Weights of a small GPT-style language model, trained from scratch on English Wikipedia.
Architecture: LayerNorm before each block, learned positions, no biases in attention or MLP, tied embeddings.
Training: 555M tokens, 8461 steps.
Each number is 500 + 50 x the weight over the matrix's rms, rounded and kept within 0 to 999. Layers, rows and columns count from 0. Numbers have three digits each.

# layer 16 MLP gate, 640x160, rms 0.166, rows 316-327, columns 80-159
482502509457458576520514434473451459472479511544559504514494526529561547483551561528573434518495489509522458499537558552538454558549350552486492536485429483509557525446482619512529488579441480529453559503527580535466501413450503531530501482
451533496598522517432566490487572539562527547432600569427516482564494578552517494549444405479506581446490524554461427465505466447607542467481570530530518523565443509437492469461478458533481467567428534449423461520420520542533425441478570470
535522542510404564478524448457366459533469563425590527520413538512418524585491581536413513471486491484401384498506494546447481463502507607474529502429478481541523500546453579614504489405540517439494456563453520360422593471476496454433494499
571437551484615528500418547477434516523526471518513519524490515527393440490418479472463531519502510518407465540500516563503559445491480463371488533509534462484546497456461425521448545435458463502466553577473478477540563503460419583568481419
423541450449466518504522418437536570439515548465501548478533534530460489482463469501500529539549419451486454527470542439510420439463475501554491475467602527517527438537445552468645446626428557444468517490547500522411513496467437473462495472
478518481505486528525412462450494584531420552595544424529532460555471479468387476569437536422404586498517521492482461422510500443412572521547532500532468467393458492422521535437458615505518471503471522487533466508541485497531525560489539540
524458553482416517401491511449546583530523449499525456486488487548507554525490494443553505499411494475522458422472464445397494480477432460456517431539475475564563609443380518585548513389561442544472497533558508465607598507444567585532548600
468459537438534632418466443538538421466519472564501489495511588478510587541474543521433519491465619463566493458542568451591456472487474468443496537475574457463483493475406438470501369395571597438537536530493514584531512545430492548505444468
459410531506435602424517533456543567485481561502595496385549429542466483506526533459475492480495538443464427601490443444535488570545547410520460508428526590443539362510497507559573352512443575508475528523514485512532377513496530440425448445
538450475499472453555450519543524537567511529492467462468544546541570551495505387610522504462439516581523451505436474531435522451467414384466507519567519502442559498436364500444549518573480567548625539499589505477507529462508461524480503542
539519519504491543547423508506528403497536518529523437511500590501519492489490375481491461547444476556525466469564491482566465534472551535496493417487436452450482510472455474526435464525550604528478498505425571492589473496482561533428515458
517500494518539644461538491431545527541458511524508471505506496518452460574560460587521477428454478511461423527566451575512511581531447439495482469506561501533533539548468552553429493420486576511472416574505602561512465454526530491503516485
# layer 16 MLP up, 640x160, rms 0.16, rows 316-327, columns 80-159
494539520554526482474560488574345608493544574506490446585497468532537597470490457566594503491499515538455493480392457463514510531519528497429516452594438479562587530429473450535487506596597467397569430422518547510559521447453528516560584448
480438511333415563503456511470467400493471500435536423495544451442485506494549456400573543516468559436537401473544551514509441497511481496507498492392501432520496518516574489518545393488444571470525528607493461560422553555468606530463500520
516479488529516485568444501495567493570518563510555496490527525434473487510507511452459641385489493580411510495501419499590451445512489492502554465483482522420359385410527618470496488615529532458590462536509575507527499518509528546504496568
482578424527400449421512495520565531508452453499606536569527435454512466539533442537567505454396505470536583570432460518462511552505480380595510582504530521539463450493507484514451533495526521501541398421508545465469474507517547469467424394
453602388511583515494532429531479501415445387505397571588494526449506528497436449538518501528583500456520499468510521516523550508437448454427552603527437474506493482523379521404616534526531634427521492545590468431545562538574640595353388473
588531574501471467607556491462469498435465541439541546489500506511523542577567511415600449455548460533518527545445525532491523504529510553530538479549433494460523543627502475474536481467563497426518435522570438473495427506512487506554459470
498494565463524383516474420490532555451466553506592494500492494554460486614506441469497508498532581434541520493571489503432529458488558506434497526484412449438471424468476504494537469515542499562510458515483518486479579458471584508469417481
528591534513578521447474541475468494563592406519629468499518562517476514576469491502509595533558518559467470483571661467470485425549447442416486531518444504505512489433490438589425450582530498459531487562508605468518531429425516518483448517
491532542480500451456455573528455542554414550422596419568525484442420493440470546516472530515428565374514506500482545592511501500465489517508523522624459565496595565600520603486527465485510504540452462566460446479432499542472450481489484668
525570378482500536448484388531536550589521473392528502586466505459541484446477535524484518511551423578459509509513540525492414498558529454459465505485495439464524463462499506502477467576602462497496560597510499431500432598462399464449495537
548523529542495472523424469566442489496514556573491482483425465506528453518396508486554570479462504543489534502513447497582490541475459547504547549571550489465412465563402506404560483522553568520456521486461571470553509494448456545472430476
495424416488560488479561478460520476402465499517488497497425452482548508525534507505468454404507487555536555565473570484442495527473464458549505472502519419451584460509483437451545498573537454494488532497477419542538612568515502513541568501
# layer 16 MLP down (transposed), 640x160, rms 0.105, rows 316-326, columns 80-159
515527503543524490525569459462486399526549465551428514417487491481534546554524466415501491495464542613495503553460549489475525553454569580520527414542516575612479507497499572526438576490568519498489535494542593529444409496553522487595384341
514467450521525491492546456507451612538504517476503442477407517533550448573495562521488496552474513427455472404526441497543439520457508423491494468515455419478470439442454511488459550568438564506427496490511529456507509510610559533527535466
539482461539559495547390447498458420534560490591564461453580536558381499468504491471437390546451452540511423501520489580550479511519503500497543520522457453384426539484426599571593546474530458409495523541523531528618449575445549492459504521
496556561568471444560485461443533506564543529468519564459508477467447553446378464560562447523425550555548447405585485467464488475523484449524557478451449443445504490510522507508517518433477555541547513549401501405519576501541454492407416577
530632550559437546562501545457505559462614361603506522447500436512478410472436507495517509480508466467512493547498533513458448502509538328457517473516500444568554499459581490536586500518515506448563439628435478462557517429438513434529443474
545439501528480523508483524449464527413480564489484573445528535519544518544520496507534398486611510436433528500523467550459431581542588469539440561535446459537554479473461404568526492438527491442564523488556576548562416544405612603426449477
550436503556490507451529492554520424521435480571492418473556494514490546479415430548522528440440469550533477507536448427434496565577513482422546395465561536540586514468457468469570440464599507462536526549499524498441504529543568439458465498
570552455540514465528581437474468580538452582515537493591512453502454407493491484421466529471462483503532631411562466514420606505514464482540508405521483364500489539495537550585520599472475570534522496545569469464517417437491486551475510509
442503453502602509518435554648461561516493536533512538478476452518551427487485458593468485568566480552496455531449515508505517520451480570426577511494422473533496530442457576482457503573436489500522538524496531436412522440442564505413529522
475567511580426538528463532431499457568515534549468509422462442452429446476459438447562524587468521527541525532461530546622522521436508396420485492497533534626449470537470482423553578490517552481499442519496500493528516464579512518466526489
569566518485439483555488488508506512455541550523468459573478526568473518547562463511587505553544442574495502480432541446488506447540550535531502478480474463560492465574468510540575539497497518568511490463511495489491474531406478447403530414